{
  "head_dim": 32,
  "init_std_o": 0.0,
  "warmup_steps": 287,
  "doc_mask": true
}
Each number is 500 + 25 x the weight over its row's rms, rounded and kept within 0 to 999. Layers, rows and columns count from 0. Numbers have three digits each. The size before them is the row's rms in percent of the matrix's.

# o: layer 6 attention output (transposed), 192x192, rms 0.0385, rows 22-31,53-63,85-103,128-134,160-166, columns 128-191
# v: layer 6 attention value, 64x192, rms 0.0519, rows 22-39, columns 128-191
# q: layer 6 attention query, 192x192, rms 0.0618, rows 96-191, columns 128-191
# k: layer 6 attention key, 64x192, rms 0.0597, rows 32-63, columns 128-191
o53 099:465488483466482497516473485533520519486500508504461503476500531507508553501514528525492481504493545530550491552454492531466546487471518528538513515552502504523530502519491530481486464501490504
o85 102:496478513504472472522488443519460511507515469504519536484518523507508536497502554515501470504483519545470490499489496553519516522450535539495470505536503544517519491545515498536485502479468479
v22 101:541483447545495516464503503509490490504502549501506511452512501506468445523488525513430531479523471475514481492478492441496466476485535482550528494466499484504495458480482489493505509471488487
o22 102:516478489525520492528516524474473506513497527507507466531519472495465463484509526506497514496455486494522478502516500427508489511555544468462520510482496512542488523522496498489514496486450492
o54 104:507476508497514488505545483506463508514513531508487518541529501508416508482488532490504504508483515485536481477539516454488510500547521473498508489487494517527506539472529464509481491461469495
o86 092:533477476503510523522484491489485508531523534480543462520524488535429460473474503500514502497482521496506478489515516475498493535502499431494508501468504509527474524496493488507519479477435487
v23 107:485513507514537522489499509515468477521530445470459500538533519469534519490490502537514514484479496489501445522485524493508538549493584474486510493512505517514502570519479529527532485485462503
o23 100:498521533525534513496494547492467538501526482513464472478486485543508462499523496529499471525477582530530468532488504505518495535473533464495511492536519543530477477513514489479533473514463508
o55 102:455506518529481477479478534477498533518486511498476465485544519513538488519534541495499485487484582530515529535492518497495521546483498486495500492522501526515499511531459504470498509477496502
o87 109:519518509585535516498527492504500499531502502493484453470521504523512497512502521553512507439492558546495493506514510497507491536507526478443498469533498528512469478539463485484513474514504489
v24 101:501525496451467523456531523514489476524439494516504520509514519504493497525510515477536508519547513486538503416476499518508527531525480496468459463497465512445496488493473495508484507509483509
o24 100:485500469503471480456493519514517493507471483467499474501509494517540522530498502464559485502484489461514476452444522494529518502483479480474536528473495507504513460480453444500490507477536520
o56 101:494519457489493503442522478498518500523520497478468475512475490486450500483512485478529502513499502463536489461470504482532510523493472476484506528503489490513488445465484472573511495478499451
o88 109:475534487495477491475518491518523488517515505452486476489492482532478518501522505503546500508496492433542470463456531514523483508519514459460509484485490530525513452488420463539456497504508474
v25 098:507541543502485497489476492508493495504517491504512489568519528493489477452491472513489499520502503474475551539534459475514490518534516499498482490516464459504482507546466472529496450483536493
o25 093:488530516499484521513500475477516504516536523466482507499499491479470487470549521515493501480475514480511515511530481504486472530497542508504518519508512529496495493550529453466505474526508481
o57 105:467530495522482493544481476490511475509538511491467514518502480521507516475537521490513483512455482500488527497501523514475467493478515532493512511473481539479517499556473472484508434490507528
o89 091:452551506527465462480496540492467460501523487514502507487483514457517509535535511481535496494482513503483518525482512507482482512487508499512517518512508520490533536518547491463518458477543516
v26 096:473493502474523498478474503478498478462515509505462512473501489542453444503477544462505508513500481523475491492505511472517479506534532504524488448510515481507544536509489493449503529515516479
o26 095:517469544511521470490472502509505479495493484483475513482505490475473495481473520518475513530540493508494485535550481447516490472483496490457467487470504490492488493541505517521520523532508479
o58 094:522495503523504506455448518497539496470511513489512499461447493478529502478498517505508515534509506522488471477517501544518492472482465506490470482530523494506531521473481531509511522499500500
o90 100:553453518502533473526438471499466500496506497517508528485485486499492490516502511525463484520479477511457488482527483529476562467469477523509467517525497503512503515493557547530489523509508524
v27 097:483545538504531477473506501476456545532486498519524545493526487488483476453443528536528517544485522486499509537498492495515486525474508554510459463498479537485505501551504497519492499516549489
o27 103:510481537519557495520474495470504499473503486549508512502548492464516493488493487512504491514498527494511473507514515463532487528535509501508472506517515511499518508556534469481486500515512480
o59 090:472504535483510521466479483470522534522485471494531525502521474491535488440472503514492514496511469474539518505503504520529514548524524547529472494541488528483516469541480469488485484521553506
o91 093:503516549537530511525478512485530552491512483453526471499503466497501491520509485536532527519512515469519462488529523493554491557504510460478492490496499483515499475535496459504487464512555480
v28 102:504477469511511520487507491516499469534474519497469507503541446502491500506523446493477540499522506478495503502567488488454515500462500491514544511478495494468509459529524445510538518470485496
o28 103:519523495485512529510523495475469506505526485477468487495478485485470466449528484536513490570498512506461489497492494440477513529444561468489491535496482468519484528525515507497495506540456493
o60 104:539522506480494538494507500479456493541479488488490502524512492479507456477521451530521496470494508485465456509517478447468542521484503484488520480487484494556445515506520454506485465530493511
o92 096:539488487502513550512491503466486515539503506474468488504501476519449466444475465529494487508515499497461479528519479442522521522498525463496500510456481484524461525510530490481482469513476502
v29 105:487490523495546497475520493473495514563555499480538488477512480505454486478515524531469471515488470520487499512532472507505526498476538525501558559494479516519474489532450456464513502504514484
o29 099:516532509500491513505491503446474527500474508497538493513504469491456437472512473513466479522492436497517531512474442476475516474538530533503498463494468493530441500466457511492503490495490500
o61 110:546527520498493509483526502468476516527475519480540502552542506471474413498579492456504484497490483499486509501534469468467522487525519535498474487499482501522447516505466512547471497515493517
o93 104:549521479502515523471502496457478542526473518500519518512508487499463436473528470510496497495501504519523513524514454481491499483544537545492486457509465513515450517491445514493485476487477521
v30 097:482520505541555472540460478514488493506531489491474486475473490498507495525456509531493518490468500533468509519467500498484508463523508496496447522493542533519494478563491474479521472505563472
o30 094:504537517509493454511460523482489475476531503501513495521478462494458461471482490499443488517537485553469503525540485459510475505496530472500515467529482470521469506495487495468504524502511517
o62 090:473527507518476463505504506504486478472491451461545520525486527465486550515502531458491539493510498572478513488562494547514498505522473524527512477511537499461499519472488479476484499528534519
o94 110:511496488493499475521471519512478493487471458514512535509490497496465522468482482475466470479481490559480481496533460499467540508539481499523488511483534486484470526474533484474537485503495512
v31 096:478485483518502518512488450530533486487478495503499531537509501461501511506477483506480504469450497536532510489546448498514492481472475500516507514476504501494522490519510503477506495492480441
o31 095:461490472529480509523479428542504459459542526496452482486456518523487522491495481493488513492516492472517531522536513533491506497494508493502526479498502496502479507533476473492508499472480470
o63 098:479500505492474523529513446522476464528518515471487495530477521502509492511465485532505517471487550535481501479557486493449507494504512508508508501472529518488515508493505517466488517490508497
o95 104:496489479497494538491516510492532504482479493459465459519505529500457487466506481507494504523521513513508491543511498475519472482548518457514497513466478477491443516512494508490510476498436475
q96 080:507503538502525476506513507476425507509489507508546455506469492495493456531534545495543493501451487518509466462472459486465528505473479469491496510518498430507452531525505446524526479503464533
q128 088:520493467511479483479477521509510521509498532534465488528510536542487495477503495526515466550503475483497530522510516475456513511481455530472489487543494519556486510505496444503513514497486465
q160 062:482507514532488554515514473514476558509497545495488505516518524535516523491492521492547477462496514504526543478478505450513478499480508460498527522510497498546496506501534520515508510534528446
k32 056:483467481514500508498533512527495508533511520421490470518481487470470497481500532477512489501457524522496476501460475467498490524468507511462516500530554501515487453522524469499459518505512484
q97 075:519499499483520514495499545490464484497469523512504484491491491484491499541513527480515449493467471565487453526493502520487428505512510453480513498418460485511460541473468524532487467492531542
q129 067:474481472482468489463485537491498530491497529472481475518504503511551512485512515487529497502500485556497518501483481524505493534522486483531517472488550493501492533485499518469449494535533521
q161 079:495424491489523511499500496498479510492507533501494516433488474483502493527518513490495489534518484501525537548484514532476531506467476511532523456494517511504493555496477484477513515498487545
k33 060:523482505531486498468486481520520507461494512522529488481480484484565450462550483497499475500506496487488543496533502551472510466529500499497460493501453452503523460472529505513484500500497521
q98 102:485496479485492539486506544558547495508508507495512512504483482502482511535498546499481522530507497449542488509489483510543494488493493467531496550500484536471498490483501487489471533484489517
q130 114:452474507478530500522521478488538465507486502539497564487531501492533492515502524468485553481478505472530485513483513539551463488513481490494480517462478497446556497508492494487467500466495492
q162 107:456464487509544506518508538481505490464492480514494512490510486478526493530488521480476536523486500448527516503479529543544468456515502458478499528467485493472566521489520477500464474465498477
k34 096:471512499442485501515496496517485498510468487485512560514507506473495485498489521474528500488486465485509526497472461473518488520511497546539520458450512469473498515484493496503531485535474469
q99 088:500448504521489478503502482481514484495492510501472481540511470495489518490501458489436519465476494527489529536549498474521508524518509520504490477477500474507514494542506456507461489501509471
q131 081:543483518502510498484491546489483467512503482484516490516491442512475469449487458492489467480506479479473539478527469481519474471523507506478475507497522474502527510491497520545493472487504459
q163 080:526470508503491510490492479497457489472488491488518518526506456482502478467528492510503570448501481520471540483548475456512556521520523516466507510477482500489530481536476478520492482487520477
k35 089:517516474507529487519482479488515489521523478485509433489532471533487514504515460506513478515513527497494465484482498495530512491453514460484473519502504516530502450529511555527481522507518532
q100 091:454486502499512479468490496514495483514467471469522501512514525527497502502539507518485545515585498484575509546464480448536483457544513469510501523466493501490457481489521450493492484503476500
q132 096:456488519466531494503502538491510488499455483475525497520522556484529509546530505497510557486534487480593526512469487504520485478525486459493496524444508527490490489500517519496522480495504490
q164 100:493455520502552490517492540465522510498467495508508518495511535474534499539486514480510517509508538467511505502467474526501472442495464446496489524469497468465560539483530498526487454484498502
k36 153:543512503538509489524506514505498456474572482528450471497457488537478503483525475516495475489520524478481472456489529537498536479473475537483505500521504513524477495501486513508479537488505532
q101 126:508446511535523508503506484461523485510495493480497498505463511459530502489505507547534503486499476513505529472507526518469499457485475508446498516526510487492537520499525544519491467526500492
q133 120:523471488536489515500436538514491497519510483489506495509456459470530486502506467539508479475489481477485515514547478521449507486503503523465503482529538482523526506485514537543502496521518481
q165 159:497448509531497497496467474490485463538499479508521505520458485460516485457505470550539483451513486507453529470505472506462540497511497527440495473505530487487542516497525532561508495528524511
k37 090:528510520490490487534497492532517507490528502525478454533475507530489507491515493542490498501534544514550460445513520540511537462499498521488495491503511524542442464495500508509510484502486548
q102 078:483489508485513531495539500498472495499505459520493529485497523466491492504456524488511519500512490496514510490476506504480506496508516517532500572524530476518537526479491579512519511459474487
q134 072:528505466492522515495511535478521529521497486530503548506473493483513506424490548450483541517522526488486517511498493533516512509529527502521483536495485522473526503494532562540492506494502496
q166 078:446456521499549525522505493485472479547450475508543495476491466449502490488491475503522536506484506464484508527473468506518473497544501460494481576488535473453541516460563555537503492481527510
k38 150:537469507528503457518495499531522511502546493499489448508472501550513509485519488518500509497548559500538512451491508536480544470490491494469513511497518510557471476508511496526466467496488505
q103 133:534470517547534498533507491461494489495508464482509493498471495480534510491501505530501509476492478520521519456506506499470526446491501514488493534531504484505527540497545530519508467500493514
q135 117:545457520512505484495474510505492502524534488476513457514442471482530517504489498533495503480509483473525533488531469512455509473501511515464490509514516475516514510488517534530509486503500490
q167 157:501428519542510498522472488500504453534489484499528493504449494476518493469498467550545505467515510478463535475524490523477525506510496492455493492532531498481530508508535545548494479512519523
k39 071:506496512466478509544496473521496540514513500485486485483479514527467518474512518537495503489540535521553496463501496519497534502481512542465509492519544500537452484510485504509526495481506527
q104 101:472511480564474521475447485513535477495528469507474510459492508505535506490453482524525495462462478465476522512494494512549495534507507472463482456538510505488495514480481489501502527496510502
q136 103:445493466507489492495483488542547487460505471523455509485502504523505496497447453464491500509499500464477493510513523485524447489508483468480483497517490488468459498518479493462477522499487463
q168 090:502493471525487475523466499511508469477487493491481528500497534531499481469459497472507521499486480505483524518532519450507484562526507533482442480503529492461453478465485490498559537479465484
k40 097:532502508521481512483481556499520542498480515487510436528496476472506492499502497460493471521561517557508482533529510520452478489529500473475500544471543516485500465525463494454512481538530489
q105 097:468517512467481516459507518517498501507501490469513476512525468488508489516504522500529498496468497496515531532538491447541523521524543484487489520442470518548494490508469472493492502455497489
q137 093:532551502524448459500516503497504501505517462540504507486488497519487499482467531527497423516502476486448562456486490535508514497506532533495515489508477503526524533474485502542494491457437523
q169 097:462530516463474498493488500529511500464501540501481477506528526530501500515510517490506488505514493489525492486470519510552462500492482483484497479520463524513474496527464491447483516510458463
k41 092:537498469472524482498490457498469463490505455483501516525525498514499524488499482439507466486525495462488516480464529465467504555472496498463471458485500495508476547509506530484452485515512501
q106 089:494452497553511498521495428473505478468456466514505509475508510526490466494519479516513523481499505515453516545480498455496506499506492497498459517529501481472465466501496530515493478534488471
q138 086:507491473527489512490469450500506471512469436519532528476506506507509480425463487526520555476497504499470520482509499462515495491488529509501472495572504526495472485488514548501545517492496517
q170 109:507521494449439471513495461507491516473521519519482505513530493541465467447458483479491465490490502525505528520559474513467492533473498527540491489528481514512471466516453484467490519518469488
k42 087:494506483535473509522496467488527495506479492508494490496545508515510538477480465494518509484475465474481483490545503467498480522485535461476482479531517503494462489515555493473485511456494517
q107 102:481445532505530521522554492513484505503451553515480512463498496506514526488477472491508494524513521461494473473484504527497484460506493460495505534502502476489527521475559449540534466500532542
q139 105:512489487521526503477473470506487524527454485521486491461492508480479480514527518502516515515549520480486449483474552545505485483528489473498492519452500485486495541483526512542465468523450507
q171 100:510529525502466484516501482561544471447520518524457504493477514505521533541495483491489457486556536493496549484485479549475453501486493512499543497506462492493487497472474450492505471520497488
k43 105:524444512543547492526499528521504532454496494503493454484476523499466510546477493517512534504496512517517446506458509485523485475511481435528497517513514507467523494486557493505474511472461469
q108 094:498462464533492528487490482491519473516491484462510486503519473489513482484525488505498426517510469515522523493489497479506487510542488466492514491439506454493512479508506465494514489505527478
q140 096:492506458577483524503506537473479505503489529516485493503531468476481495482486492485479459508476487504448470502497533533496485517492513523511519479479462489512515534524492516502477529473502493
q172 076:501491519524513510496499515522537518520464489497500521477490522579529511504489515477507509539501493478518469496492485531518468511509476474527534492499500459483492482510485487492479487527524501
k44 088:524471496458481509487517503441540481479483462493552506508491539495529531508493501503539480499463522552491461507506483509528512486475497492467481472509518515513504472504490465477502471520490496
q109 108:497513492483516539462479496485474460491535520457479486479507519508513497499534448459469570457493444493484528525494470470511462527512534449522483489471513479507473528521452482473512493497474546
q141 103:531532489467506501481498511547458501476539518450515538518502516488488515494545484469468554493490506523526496510484480462547557463507514486526508484474506511512433508472511529472510500488510514
q173 086:513489483467508498491505483512491498525515499480517505483545509549503533524527475465498468494488505446532486534474495462518510484524497459574496519512537493493455501501482486482470513526481508
k45 097:511520458473497513469517454500477520495502509494487508503481522520425528482496489484494503437539474499491529520544504501470527495518548473500478438489517499488450504504508509516535489483470546
q110 097:485446493523490510473467486471492489486528492524508492493504486517545541545503493515536482514507508488456501480505534531486499486487482470462518477525503486467533471508507484515510501536498478
q142 101:504471453530520520532510475525494469420471500546510466503515517502454478489490468462491502516528518500464463524505561486537457460475491475479498511534500464493474512514516478491474517480477500
q174 078:530551501459457466478514439503502505502510497535499487514534506522434501478499522489530472530516533571509487530520504457487473541489485552510487476508488533508492484463466488491509529498475515
k46 087:484480526563548496534484522487522522480490469492483449480486501475512523530483502505526487532498489515488498541525512518491476459436509476482485492506489484472520486524575489489477521509513492
q111 077:464499479526516529495528523527460520510516495480511459442501491489452480482539536506455475494488489457502493542467464480475555520483519514506512491488472545526495494483486499486512449467458507
q143 102:537524501572498513496520521469522523543555500491502491485467465475520525492494547550469450499454497484480492483476504516482532504452540503496492477489492495536540491476501518491504498509489481
q175 105:517446497547547550512499553448499462528481483501515487484499475476535443485474478525513492495514491470441488491498517479503510499492531481463490531509513490472530526508512545551509501532526473
k47 090:525518474502495494480480484523492515509526507490482502493546476529476463498497495543513443532449474493505514467525464489498508499493519518462521495493484514529507493531483502516513491540460504
q112 104:527476484556513523483524514505506451506522517534490467492473461500503505495454491525498499510492479504491470468526535545483519487482522468522516507498483483479519474484515504527508523468493522
q144 091:491448470501504483521491467525508455526497516534485464471497456534526460498456463492498468492495452460467517501541504514512462523436483485489522485525498501479482499482517507539512489496497503
q176 098:497487508525470501510488474539523490536541474519524487504499439492514477490496466509545478490458450478464504526497477527507496527493516518496495482561517492487496523474497492499508513527529539
k48 091:508513534565520522494521552540466512518497489520471442497515511532525476482510475524497508550485502542502489537514505486515490510460522441491492520527490491520456527514501534494472488500505484
q113 090:502454468515558476507522530533485493510536492519486542525473481501498472517500486510502505477521483487432470511495567504494493497454517515477471510491502475500496503522531505484519558466498508
q145 113:478492475524564487516572518515476517473481511520474472472519490543447524468512513486464550528525522513538477521456504484503471446511538475489493527497487469502477491518507462501522511455483498
q177 103:486469513462505533478504520489495470478471508488479504497500526478523498471444519507503531462501492484488501521510506464508474490521512452482459523490544475462528505521510466472499490449533480
k49 101:482500519480514501510515521489487525499471521473514516518525513491476500478469479491471478520495508568502451481480480486501502491514516526448511505461534478520510483503533503519528537487482502
q114 090:521514516500533494496474502508466491522516490460504509493529464448485506485465520496476522468468486527488514479526475411497523532493507519486526511526514467509497527501514484462532488526515517
q146 112:503502513484505533453472495488472480535500528462469499468468486481500498514459525536496537493535454518479524475486472422494484535514545520465490510484529468482536563490511528509529516507489498
q178 091:529486491523508569467507476481437485482531476479493472465513498474517515468442539543457487504520463481457457465489513472478516513471527475479517528491517491478551490545502483511499524528484547
k50 096:524519495499513510470528530498509485531511479503521458555509487431520459481484499530523497524507568530495495489531507487516522537515495470463476503552513520507514522480500510536495520524498503
q115 120:508503460486483534501516511506471493481483526461512477482491533534469515512518527493497533511484458528553520488487458448510476484555525487475512515449516510483484498545520469498511496504455538
q147 096:503482534518543502521502517524485506510505521462539514514452511532476473503498520512514518502511454528511492478495430507513549495538522500512519551480553508510495497501519515500555470498512561
q179 077:475494481520492490492464503500526480483496520504467520494514509498518550522536525511520498529523491492528469492456544566532545485522457491514538506512459507503487510502517522495470522532499506
k51 094:492501506463504506492510527513502537466487520473506469495512497520458514504531463514505531448504463496514491500458480501499514496489506451468494493528433476505507500530476471525531461474455569
q116 098:463495529463499485494519533521499499554466494492526447521519497478534515547540499515534498496507495486539508482507482484539492501493492492483502531505502496510500514486507452509479488542547506
q148 095:518473507456489495499473514515464513479498469518506498527472493522511491542491507503519516537515546479521538528481487508483504478495486522493510515512518506505546525511502474520524476543516493
q180 096:484500485454422456510490465476480468454462515458515514533535513499485510512528502502512496484512494527479509521515487499488483557482478517471513456487497514509467487538456471482467516491515507
k52 094:520479493527499474509496510468529525506475476531527477476488524492503524478517466482522493477497518457506504471461521544480466485495446507514461514533495455492513529434529483512455507445521481
q117 109:498463503516511538497554545513494477464503495491472511508453498475494500520507546499485471503534486534492497489503511427481476483539520525495534523465515485485521514513525456517524496509522473
q149 099:464467492488520527482535507493496483519529514486497523520453481458464470515472511501516513530521463517474543453519512420484487514532493528474495511463507526482522542496509500508509493500490468
q181 075:490486434491508494502530510515472506486520485509485509469504491508477505491427505493546464544477531504477492510517493498480551521480466468510493506536504493518509472496520466506532528462501485
k53 092:526478548488486509534485510503525530493497518502522488533524522487501519492495477497504496528521518528518451521508501492544498536485536438503518495529526486530512519468516482517511489487482503
q118 110:561537480480467510476479474469510501531520530481536516556504480483464511481507499511498534509485508543479500491523478518491531503481471495531521486469507531528460490520493581496477501536477502
q150 093:471511493527493521492514508499509516490497548488512480467518499510504527451510525514491509516543462524502499498488561513494508485457485515518505463520448523545474483535494504460518492501487513
q182 091:561523491492438510476473449510531476525527506462507538533496530530487500486520491538481522494499468521516489502517496482500510534509502503508503493484524513486446518503480528512513534547492521
k54 091:537541512484506528469508500476482469482508520529502511529499495457459453515483509486509468533466464510482514471552485520444527542530523535492490487504512500524482467497516525484497513514469485
q119 112:507518501469521510513497477529449509492536556502485520460475513514460496486500503496447540479510479542513515487508455453471541488519521529504519497455509505535484478465475477483516491467492535
q151 107:482480481480490500497511472485483503521494494477498504485488520526453468462478520505472535462498494523458510506502459454514520541517518467513484457508520492495445513534499501479485496476505566
q183 084:515483483482473493512476468528429502488510515506506502456489550549443519479454496501436520518500516524540530472556447483511527551508497470494493481496514507520506492496467475508498518446457525
k55 107:519504489495506521535538515476472529500502487424494504502531434515457485465503496509488456486506543541488529488523488444452519540502568525543473478518455538528487500542503496507514494523489517
q120 089:475472527530450512456511506466498514478514532519511495508524495514489473510513514551497461513516482512482496534496517499540480517471531549497482495485486484514536500563509469451457496504477496
q152 092:458487531566534498505547497493521493538526509543498477501522493517462531472499508522493491535550484573539455487500535472459532462461517514530507519513502513518511474516515479496495465519449491
q184 105:567537480493452475495511475525516525492547554473476509486532521542476515475513496497459437546512521528501507499503497480489474527495504506532510469497437492552444486500482450453464485514479494
k56 090:506498529496503457533439474515493476512479464513539538484504508502479495515494475469520464458465493458479503506505482464488505532494485513478497466524539452481490519535563482551509461534537465
q121 094:532524461531493497523518494493457485497503489487477527465527471494502479462431498474526465490480510501427532484526512502466510536506491447527472462518522515509451480475497559505525520489472481
q153 105:510528470496479526518504480514487492507516463531472518491504545503472505554482468498536513499491557525547514483487450493461523490499457515499525471510526522498456502482475503508510514522468473
q185 084:447507480548460550481520504521505502516498512485489485511481466482455506484509458485507496534500501469518558486525491510501495487525502495536518516510470552506467447490563511494515527470483496
k57 095:490506540480489497484508498498438553482484512484481509480477515489513488479519490497475488498492492485527479523522500524483536479508501518534483478476545447486507495524469544471506484464498505
q122 101:528487504507483488484473488497494563478490522552489508492459515477530549523495515527536505486499479483537524501486516549446529486458480523474469460479498496512595500478504536493482514495527499
q154 101:551516540531531470527486534487503561491518516537493523483473516494528485488501503515491484469506506496500505514483524534455515489455492515499505487518501478530497495508517542455523499509502482
q186 081:512562521502506491535523498524475537544525504564495511484488476454516497519480481454509538492469501522532483494469516493500484475499513475533475525490513475506481527463517540478511506507503534
k58 092:478466515510524455468475525498545463482508498510532484464503469506513479492485502553521503492495541463478465494521537495536500473516484527517532467508522504531455476510554531487494509505518476
q123 095:515514510517513476498478491506507490501472495505516495512521496490497434486506459445464479456478456499450492514534510478521453554510492485528478487539474495489494513462524509463502508534547504
q155 089:506534488458478525520527498463544476503480517486534506523483530503541470444469466504510556481484509543470500464503537475557514510509519469485490505545512482497436529516505499511490528501519504
q187 088:509549527462512465516479517481476499489490493519535488518488498514539464460535507490536544523478482505474503468507530481549526479506527499506479497548514469531463513535522538467537521464534513
k59 086:456500503519443507494506500471465492516500519456525530509485536495514549503483490464504459484517487536474541507539508476498474489480496508510472525482528536467500526515493493453488520512516493
q124 113:523527490519533469504493540502489490535505481457506491541555440492480491493472513495503504501469513531500461480499503465520528538543505501523523482493508509510473486466519491498509522532513509
q156 095:507483513471503527496526523491490454533488520475498499521525498506465480486493480506508546501532540516483488494489535440529513521526478474480509494478506501548472544523528473514481520538528516
q188 068:490506472494476498507495499521472468503532469493516516557567497510473484472543490521500505517460472489506463498480499453526542500544467514533524463459488512497481523499539487503494545542490526
k60 090:570502525504440510497523516456463480497467479485493532544499530461492515491505466494528478535507533554494517491506503493525464504466492571500503497511552484496543534523515475512494494475530456
q125 110:458484465518458512485490536527509474493472488468477504487529486494550567543500522487499486509532482500532523517519522502512501544498500475492521497489511511452498506475499484467474494543537509
q157 099:512490511499467535501542520546524493501494521514503504537508529478570548544493506508532491516509510515528488474511553489487527509473512487479508459492487550518505482481486457484515528537525478
q189 085:502514494516450475503498457509512479515509485456512492505528498509523534474497522467534536516477490537528543500501536477484528565476494555498505512526462529496512499464489539498503505523553494
k61 093:522461509516458487509493546504502500516479514492472524532504491491563535518453506495513511487534505459499510503483510577485472527473478499492464501478546508489523478492489516491525513480531463
q126 101:515484488509521472509531540486523522457484506531463516533491506463549493554463516472513460482476510461459505480521527542518510466484476507495494501500493486472559517518537541507486512505535478
q158 096:502442483481460512484495496485486477517478476502502525519501491516537523527493511501485494468525483500463518480505481494494527532514474495498427484511504492493549524518514508497485500509497505
q190 082:470466494514522528497517504462446494513505506525518544519486496478506481513479466514497489475504479483411469447472476522462535464507508483463532505483519505497560489528559510537509507511527515
k62 094:520507486532497502482548512534531515559493494477483465474479513508585548515498489505484483517499525523489457532509495534539469506507496509525497535512486489475501498467510547514523546514496519
q127 108:504466476512464493489485475516506507504520535516482560521492518496513492493511496444491507486450464504495503504498535537513489530436452515507477437498492504488499486533494468456472494493512546
q159 106:486467476490494482491544474512497498543497521493460475476518502520474509486504490476489510487515439537540530522492477509540504485489483494506498502515481525494467466484494505476546490450480542
q191 091:514494475530448497489471488455532487482529512503483542504500514497495529456475523526500476475504459536462522467511477506495518552480464530469473489538486500455494466515462497476503500449487500
k63 100:499537469504490528483487576511482519478528488500489490495476492551520458514487444485521540464502531506497473515452498495504484527553505505525472484526477499469477495513438547493492531509472511
v32 084:468466497481505525515488506498510556477493524477491489488491537516509534490515465488485486494474483505503525496494484472462509517489457522498504481489523477521492485487540464506509465497526535
o96 090:532475523473489520527487505498471496476491506544513475533535553502483461496487504498481489460495520482506510525547479483525468508543485474533486539485496503486445523511515512508461465493502520
o128 093:535465479458508485493493497437486501526494533489474500506516492524540491491513549493490523512503541527500496475522500488514499517430521499529522481488476512481512493485523546506500482487476499
o160 081:513474461433459509487495466525448461503489508520512497500514531525516505507488518449488526460493536515508489504504507501499513477516493466557523528505551491515478517555518496473484496484497478
v33 093:505496466566535553508489505490521468464487480506459479478514481495514441491488537526466489526469489495465527502527533470507473484474528509542454495466470530464519502508487504535466489486477485
o97 096:500490465518514476458510525474525479515532493454508518511490481458531508507481545518504486547447503523469496488491528530472493494477515505487553474490492506521559481497521510497509513503494485
o129 106:526517505540469502495498541507499500479519462515525473540526497461470467498520502499515432527477511507496493545530487507449488445580519547530527496510472509506523490516564502457480494512488468
o161 089:521500477541510518493504551482503519498483504480523516510483494449489487482504488490488485524487528504500501539528461532443462467520516573518477485497492500472534498469559530492544527474470498
v34 101:524481503484511471514502465539500478472501536485472520487537480543471469501504478467500509528506484464513495481515490518459502499474453489502530517475490501549516507446495467508467488533502516
o98 092:519499503497508539473520476496494516538503496488531478512530524499476499483490463524492498499506508532508482478495441525496484455507465488474496529501524458488446514502489529522510490554488534
o130 131:538495509482516532508501452519494462583530526506507523498508515541459497510463501497487533502510497531499465471505495500490503471463460484510492500531516484496456518467507513525490487512491555
o162 087:484510489504533541541486513475506482540526525475525501504514507534484509501473469516498480503524533492489498498465496472549474464491476476530477526495530532475449457498495503495521433506459534
v35 109:474488530452526481516495501497487544489546484497491539517492536490472521485477515479511505513490496465490505494488504479462532440512506478526478526483533481513515533463504460477455494518524496
o99 098:517522532534539514501461434538493508491530519512538497487475477479522511501519475511491554529503482500489490465479481517494476441489512491500471503515503484515484534473509528515505482524505522
o131 106:476475453506509563522505480504484526516480554550501510480535469521522476489491478505452576481504524483520485505498501514528536495463468489543512467482485465510499533495536466527510521498494536
o163 115:496488497530522462482469484479478508481516479516497532540521455479479520457533481503521477527478480516474491518488499496459529478511501531484491512523474487506528496448552478498522493463520555
v36 104:533478465539506477492534526506516463437514537480485518494512509512480501511453488468471511493499525474491502485485529457484487516502503481543561471485499517542465443479472490480503486525523472
o100 091:495470525512529503464478543510510518494509486494517531508473536446533517516492534522509490513498532458500486508500497561482504460461485522529491501487510505468505499494523531544549494497460510
o132 109:522437509492556493521490475512463472509533521485465543492468525516477500506504519499520523524535519508503480432497522486487521447452521513507465503498518507490507514469539553544515522488455516
o164 116:532509507501529532492503514530457517524502504515500550514488532500492522495513543517454511476494488501490495468494496505479550461452485505555471496510503489531463522477518520520524535517481506
v37 095:524528524500531503465485473490507554524484540501545518467490498487510483523485516459502535511468495521526457498467507462512505504503552517551502501457481454536515440498472536529524504552543491
o101 096:480480513482476442511478502534499469527504470470525484513519496538553532534504509486500506531532481494519476460467491486559486489484482463481537509504559491550507438536471489494497485527515508
o133 094:519521522516478494500505526511492467532532488504481513526516533498505509566484471528517533544513467530482467453459492480491504517501519482464525507466529496528480503502525490504483488512507499
o165 087:505522506523485430522499549487518495496518493503469542470521506479523517489501549496525546550491507505528480507430504489492475490495529490514522515463513502529487493472571515521522515482527500
v38 102:518490491498507494485426477529488429480540526463520485481495499524487533480516460512510508501534498461498507483521517495523472491549508470479525500472520500479513516552479498477514503514492471
o102 112:465498464543489465482507494530473512468507471546504512497515542550499521481516484474510500500529496523515495487488534503484521493490472556474504535504506487476542483495498506512520461487483488
o134 097:498523446496536512487486513533459518471466491534489514519467517529486493465465475461498514459497501444511534525485513528475497491480489520494486525480524503526523510496444509501496502483466509
o166 085:478525478518552521505497500532453508500503455513505533542496515503479516485530466499524464499498488492494467519537487505481490462491499518456501496506510510480554481452471524517507521479490543
v39 099:507463471512510506468501483498491472492545477529517510496529495507528517486547473477515472506483476516500495530520486513511510482476470495504548480515458511535489472538490508525510478489534529
o103 095:498476504484531511526492547531499472484449480520495443521475543495513528551523496492515535450510520489533503528493509516495497486464488484484504539475503472468485523485470466480465450473500555